{"head_dim": 64, "tie_word_embeddings": false, "init_std_o": 0.00275, "warmup_steps": 54, "decay_fraction": 0.71}
Each number is 200 + 20 x the weight over its row's rms, rounded and kept within 0 to 999. Layers, rows and columns count from 0. The size before them is the row's rms in percent of the matrix's.

# layer 11 MLP up, 1536x192, rms 0.18, rows 44-60, columns 96-191
104,193,198,188,192,215,225,171,222,196,200,188,180,220,222,199,202,186,204,199,187,195,225,188,162,220,232,187,168,212,204,201,191,208,248,216,262,210,195,201,201,209,198,198,210,202,189,185,219,214,172,220,232,180,213,201,204,185,208,204,227,223,166,205,184,166,186,166,228,227,205,224,176,232,197,177,203,216,203,221,230,188,192,200,200,185,213,205,157,172,172,212,183,201,207,219,186
088,201,189,195,195,198,170,206,172,212,217,232,192,196,211,201,222,200,179,192,169,203,221,181,225,221,205,179,201,190,241,214,190,182,213,212,213,185,211,179,224,219,226,179,184,174,210,182,190,191,220,239,195,200,188,212,206,193,186,192,165,197,240,166,189,210,246,202,234,182,205,142,237,187,163,198,185,202,208,215,187,225,218,207,210,232,210,215,202,208,180,192,184,190,191,180,198
097,196,192,202,197,190,201,203,196,197,197,185,233,175,219,187,216,268,170,201,189,224,203,191,185,173,201,173,223,208,178,195,215,174,197,206,196,199,199,196,165,201,230,212,205,219,219,191,209,191,192,215,225,194,199,197,198,153,218,171,219,208,226,202,197,211,197,235,223,224,212,198,193,236,215,204,195,203,207,214,212,211,223,205,194,203,185,223,199,171,241,239,174,173,201,205,176
104,201,205,204,148,197,192,230,214,178,225,186,221,253,220,185,191,188,149,195,192,198,199,205,184,184,187,193,190,185,240,238,183,207,212,208,206,202,147,200,219,222,204,169,205,208,195,181,232,202,197,207,211,172,202,208,206,203,206,212,209,220,166,195,203,209,203,221,206,197,215,164,236,188,190,212,202,201,163,210,210,175,185,155,200,185,190,207,186,215,187,182,211,178,197,215,181
101,182,159,217,234,201,188,210,214,219,217,203,190,207,198,192,185,204,178,246,230,190,210,191,194,206,170,216,175,177,196,237,194,231,191,200,209,207,217,207,185,211,177,212,192,185,186,211,201,167,186,146,163,170,211,194,190,212,200,207,178,183,213,216,193,166,198,217,191,198,210,191,175,211,184,180,205,185,198,202,192,202,207,210,151,237,238,219,203,220,219,204,200,214,189,236,228
098,191,197,179,218,220,205,197,188,219,205,180,203,178,206,201,135,194,244,195,200,172,231,218,173,198,212,181,207,192,205,200,196,222,151,188,218,197,197,205,203,165,191,189,183,195,201,207,189,212,164,217,197,202,202,187,204,234,201,208,182,176,147,169,191,216,218,192,199,167,191,206,217,204,206,166,199,179,221,222,212,189,171,208,166,234,227,198,168,211,205,172,189,219,177,208,179
096,185,183,204,176,202,179,220,214,230,185,202,217,236,210,239,176,156,195,188,189,189,196,214,195,229,191,201,206,196,224,187,222,201,215,208,231,196,203,192,183,197,233,206,182,172,215,202,236,164,177,174,210,184,225,190,201,227,216,187,201,175,175,194,198,193,218,214,195,186,217,155,194,196,198,186,200,188,161,213,191,206,166,187,211,238,174,209,179,217,202,183,191,207,191,194,218
098,185,201,220,200,195,208,199,229,187,224,192,219,174,165,207,234,193,189,216,207,191,201,152,187,249,174,174,225,185,210,188,209,188,191,214,201,205,215,236,204,240,167,245,204,214,210,212,206,165,183,163,205,159,173,217,218,213,196,187,188,186,195,194,202,197,205,204,196,185,188,197,194,208,197,211,185,178,221,185,198,179,178,164,204,198,190,208,179,227,178,190,163,206,209,195,218
108,203,213,201,180,184,205,231,228,178,202,159,217,219,207,186,221,183,197,193,216,224,212,156,231,190,169,198,188,240,181,163,215,175,212,189,161,185,208,196,192,178,171,219,208,179,197,244,180,207,198,211,214,184,205,176,221,238,209,189,211,248,178,186,196,186,184,218,194,202,216,197,204,197,210,190,191,201,167,208,197,207,203,205,200,151,216,183,194,179,215,222,242,196,195,199,195
101,164,193,190,170,204,185,196,165,183,184,221,195,220,161,197,220,185,185,204,208,201,202,172,218,203,183,238,212,183,209,217,215,195,228,186,220,198,228,224,191,166,172,217,208,215,157,232,172,198,175,161,251,160,175,162,196,202,192,188,212,194,190,204,200,218,200,206,206,192,221,197,198,183,160,196,219,189,200,191,202,242,227,215,201,205,237,218,184,229,196,223,231,184,171,200,212
099,218,184,174,177,174,208,222,197,209,201,239,221,200,197,192,172,220,191,197,191,193,159,197,224,171,211,185,209,192,208,187,213,199,198,201,172,198,213,168,180,174,209,174,232,176,209,190,187,219,230,181,165,181,190,189,210,171,206,194,163,192,193,236,199,195,227,208,179,243,172,218,153,224,205,224,200,212,165,175,197,227,208,199,186,223,201,221,178,180,219,180,202,199,208,220,188
095,198,203,153,207,188,215,204,187,189,199,204,168,195,204,215,210,215,204,191,192,212,172,219,207,178,185,188,217,163,185,213,215,217,185,213,179,186,178,191,172,235,186,199,198,198,186,187,202,222,212,246,214,198,199,209,212,203,250,217,230,163,202,223,219,185,190,200,191,194,222,205,189,192,185,228,200,168,176,183,223,244,162,172,186,228,227,182,198,157,184,199,215,193,184,199,191
106,220,213,202,188,201,203,186,187,202,250,174,198,229,206,205,199,216,183,207,185,188,199,195,203,189,200,197,195,201,203,183,217,181,196,208,210,199,170,175,202,210,209,208,223,187,181,173,194,196,205,197,195,193,181,231,179,199,193,203,189,232,242,212,202,159,200,189,167,220,194,227,192,211,224,180,205,204,144,162,213,204,168,196,223,189,232,221,187,201,212,203,210,213,251,177,162
094,187,198,211,208,173,217,204,189,197,203,207,193,184,188,207,170,198,177,206,198,203,195,207,186,198,215,186,211,206,170,225,173,204,200,243,194,225,188,193,209,205,146,221,155,174,184,196,165,244,179,194,169,194,234,205,160,215,185,192,220,207,181,192,200,234,180,187,223,178,191,201,197,202,197,182,241,192,187,224,150,220,200,183,169,228,170,213,222,194,207,207,215,197,224,190,225
099,209,200,247,222,178,193,179,197,201,175,222,156,198,199,183,199,214,193,227,231,236,239,202,223,181,212,217,205,214,242,176,201,182,179,183,215,213,220,198,197,194,195,174,191,237,184,190,175,185,217,170,187,193,224,209,191,217,210,187,230,211,213,210,211,200,214,150,197,185,226,209,227,205,186,220,194,218,206,214,191,198,225,224,204,188,213,165,202,233,210,214,202,203,184,218,216
091,215,209,222,181,214,205,201,169,178,213,181,240,246,208,198,215,207,171,221,221,188,185,247,193,193,187,218,216,162,207,194,177,208,205,208,237,192,204,201,188,200,179,215,230,185,199,215,245,214,184,168,201,204,197,227,215,154,188,191,208,208,187,180,161,223,235,206,207,199,195,166,201,186,199,169,191,203,200,223,187,198,190,180,219,213,184,194,212,148,187,207,199,228,180,203,209
105,236,203,181,217,163,224,201,225,231,188,185,203,192,212,184,167,222,231,206,163,191,209,195,200,195,186,223,200,166,170,202,188,189,190,201,212,189,201,256,170,217,210,205,197,201,234,202,214,227,222,204,231,177,189,195,239,179,190,170,163,210,179,182,188,215,189,230,203,189,192,183,187,176,196,216,216,223,226,196,199,198,214,214,181,198,187,186,211,228,178,196,174,191,174,189,238
# layer 11 MLP down (transposed), 1536x192, rms 0.174, rows 44-60, columns 96-191
113,179,187,179,211,197,216,157,189,159,217,201,167,222,204,208,221,203,216,205,163,194,224,237,184,191,208,174,191,191,230,212,193,205,211,195,216,185,157,171,194,207,187,210,202,192,230,191,188,175,191,200,217,210,223,178,208,160,192,201,221,217,206,206,173,202,189,232,198,193,177,215,193,202,144,187,190,224,209,215,234,222,222,182,255,192,199,201,210,227,192,163,217,211,208,178,194
086,189,228,210,176,216,211,200,214,203,165,176,209,204,191,193,189,195,206,179,221,220,148,196,184,191,192,208,219,223,195,202,233,195,182,215,239,159,200,214,199,179,170,193,180,217,190,228,204,189,182,173,214,194,195,171,209,180,175,227,225,205,184,225,200,216,165,240,203,220,188,196,186,228,240,242,181,156,192,178,222,212,174,215,214,210,198,191,198,176,189,198,224,212,157,198,158
101,162,198,235,217,215,192,221,188,195,245,204,169,168,220,207,223,174,218,196,191,207,210,205,190,227,178,221,210,190,205,191,209,225,197,218,230,179,196,190,186,190,213,171,197,179,206,218,207,174,205,188,197,237,183,201,198,199,192,204,189,213,196,180,191,213,190,222,192,190,146,193,213,202,177,196,185,194,210,214,194,214,227,214,224,196,215,161,216,201,179,220,198,219,227,238,225
098,180,196,169,227,228,203,179,211,202,219,210,182,205,204,228,197,220,237,238,207,211,210,181,203,207,163,206,188,177,184,221,192,181,191,193,178,183,193,168,217,180,192,195,210,202,182,188,160,192,213,180,236,215,188,174,190,211,161,200,200,196,201,193,180,218,174,201,201,199,155,194,191,194,195,210,190,219,174,226,199,178,193,196,188,219,177,161,226,237,197,176,171,151,189,186,207
105,210,187,173,204,234,213,219,213,217,190,199,208,170,154,176,201,183,207,190,188,228,216,175,172,210,220,220,204,183,226,190,220,207,240,145,191,198,185,185,228,207,215,206,216,228,180,233,215,194,189,217,201,195,232,187,244,207,178,222,200,216,185,201,205,189,224,183,190,219,169,192,212,192,200,202,214,176,209,182,184,199,191,216,160,192,193,165,166,208,183,184,219,194,181,171,183
094,202,222,178,194,176,202,195,216,175,196,225,212,193,177,214,204,181,165,200,226,240,180,169,217,196,149,225,195,220,181,193,200,181,227,193,202,193,157,225,153,213,186,209,187,173,190,220,194,181,176,199,208,196,193,170,184,207,157,218,201,187,193,191,208,209,192,258,169,203,200,180,179,206,194,209,222,185,214,197,192,203,168,203,235,216,192,203,199,239,193,208,172,189,210,218,198
096,198,194,218,239,196,194,193,195,161,172,210,230,200,196,234,204,190,209,215,216,195,173,179,220,175,220,193,202,184,183,209,190,199,197,198,211,207,220,220,230,182,177,197,198,200,190,184,205,190,209,191,227,237,203,191,204,195,164,210,174,220,221,190,167,216,205,211,219,186,167,236,205,197,188,200,213,221,189,219,199,192,192,209,176,180,216,189,211,197,207,215,204,184,199,175,191
090,190,222,171,211,204,194,215,217,249,192,196,166,178,206,218,228,198,207,174,196,202,193,222,200,174,187,216,184,207,203,214,230,188,226,194,199,203,187,202,216,194,218,193,200,233,160,148,217,202,216,180,228,199,200,196,173,210,202,258,243,240,171,189,202,214,195,208,229,200,183,223,221,195,226,210,210,184,188,218,205,225,216,205,209,234,201,239,208,220,181,196,181,219,246,171,222
116,219,214,177,183,211,234,199,197,185,221,205,192,206,219,200,208,235,217,199,187,185,190,206,192,190,196,212,170,239,224,203,177,200,192,182,184,232,241,212,169,220,197,204,222,156,198,174,191,203,200,175,213,188,240,184,218,242,192,160,164,176,221,204,176,178,241,186,222,214,228,188,218,205,210,180,205,205,215,189,191,231,231,196,195,203,196,209,188,175,200,190,199,197,230,200,209
106,223,210,196,206,184,193,221,190,191,192,216,191,168,176,226,202,163,222,183,197,218,185,197,184,188,215,172,202,202,210,226,195,200,197,215,138,221,191,206,209,180,185,210,193,200,212,206,176,170,176,198,144,216,201,188,223,225,220,200,199,196,209,190,178,176,161,180,196,216,177,214,164,196,211,216,222,197,182,240,235,188,172,217,186,221,182,198,208,205,209,219,196,192,183,212,167
091,191,216,214,221,216,191,186,199,210,184,186,184,209,218,210,221,175,197,203,198,240,223,211,176,206,196,213,174,201,181,211,197,201,192,181,208,219,199,233,206,239,195,214,159,233,180,184,203,191,162,188,210,209,208,197,190,228,183,203,237,191,207,174,210,212,181,223,213,163,242,163,244,187,199,187,193,218,236,218,188,169,167,194,214,168,214,188,223,198,188,214,186,205,172,176,219
088,173,202,229,171,191,195,214,240,217,209,202,228,200,218,180,178,197,182,218,200,194,244,174,191,222,192,201,188,222,222,213,161,169,205,164,223,211,201,199,181,161,177,198,190,169,187,206,193,183,176,169,199,192,182,184,199,191,159,184,174,229,175,200,205,183,203,205,178,215,191,190,200,201,183,183,190,223,232,215,204,175,237,209,192,189,179,201,211,230,220,152,165,216,214,211,203
108,185,172,202,218,231,177,202,179,164,178,225,180,204,198,209,191,240,233,195,192,227,153,210,219,203,212,211,219,175,201,199,205,191,204,201,224,204,198,187,222,207,211,229,189,187,234,176,181,197,213,203,227,182,189,205,176,193,222,200,231,175,159,212,202,205,196,186,191,217,199,234,198,199,205,176,219,187,250,164,183,205,216,192,220,187,221,188,199,166,221,165,192,217,157,248,193
098,191,223,183,229,229,200,205,201,187,206,202,209,190,228,225,205,190,232,228,197,185,182,192,216,197,227,187,158,186,218,159,205,218,191,176,183,200,195,185,174,159,194,180,212,178,195,195,217,209,200,210,199,228,172,204,246,172,204,207,180,186,197,184,219,159,199,241,181,230,209,194,209,209,201,186,235,187,208,196,207,192,223,185,213,197,216,175,204,214,186,161,181,193,210,189,216
096,209,222,210,162,168,176,178,234,198,195,239,227,204,220,178,222,222,164,234,195,208,208,180,204,191,244,183,211,232,193,200,158,191,193,214,196,222,183,199,196,196,203,214,198,201,159,179,218,221,228,229,189,154,221,172,217,174,221,197,206,167,226,201,181,199,207,211,214,207,189,248,243,195,196,206,177,194,176,234,193,223,172,198,194,201,214,176,214,234,183,225,182,206,196,233,201
102,238,231,199,201,198,170,177,212,201,205,210,185,229,227,209,194,198,211,220,215,223,184,179,206,179,201,176,225,171,205,216,192,223,187,188,215,187,218,197,164,201,181,187,202,211,237,224,244,216,199,222,217,212,172,218,215,212,186,199,238,175,192,186,184,197,210,178,208,216,178,208,231,215,240,206,179,218,182,206,197,181,224,222,223,224,184,227,202,206,166,220,173,252,196,186,213
110,185,200,197,172,215,176,205,217,184,232,195,185,167,148,186,215,192,183,154,211,165,200,190,204,226,196,188,182,205,199,185,194,233,186,171,225,224,200,169,198,183,216,198,213,175,150,222,199,170,175,215,217,217,201,201,206,232,199,198,202,185,190,212,229,177,187,195,235,172,180,193,237,217,198,225,198,181,203,253,211,204,203,202,190,208,218,194,197,217,183,202,219,179,192,208,251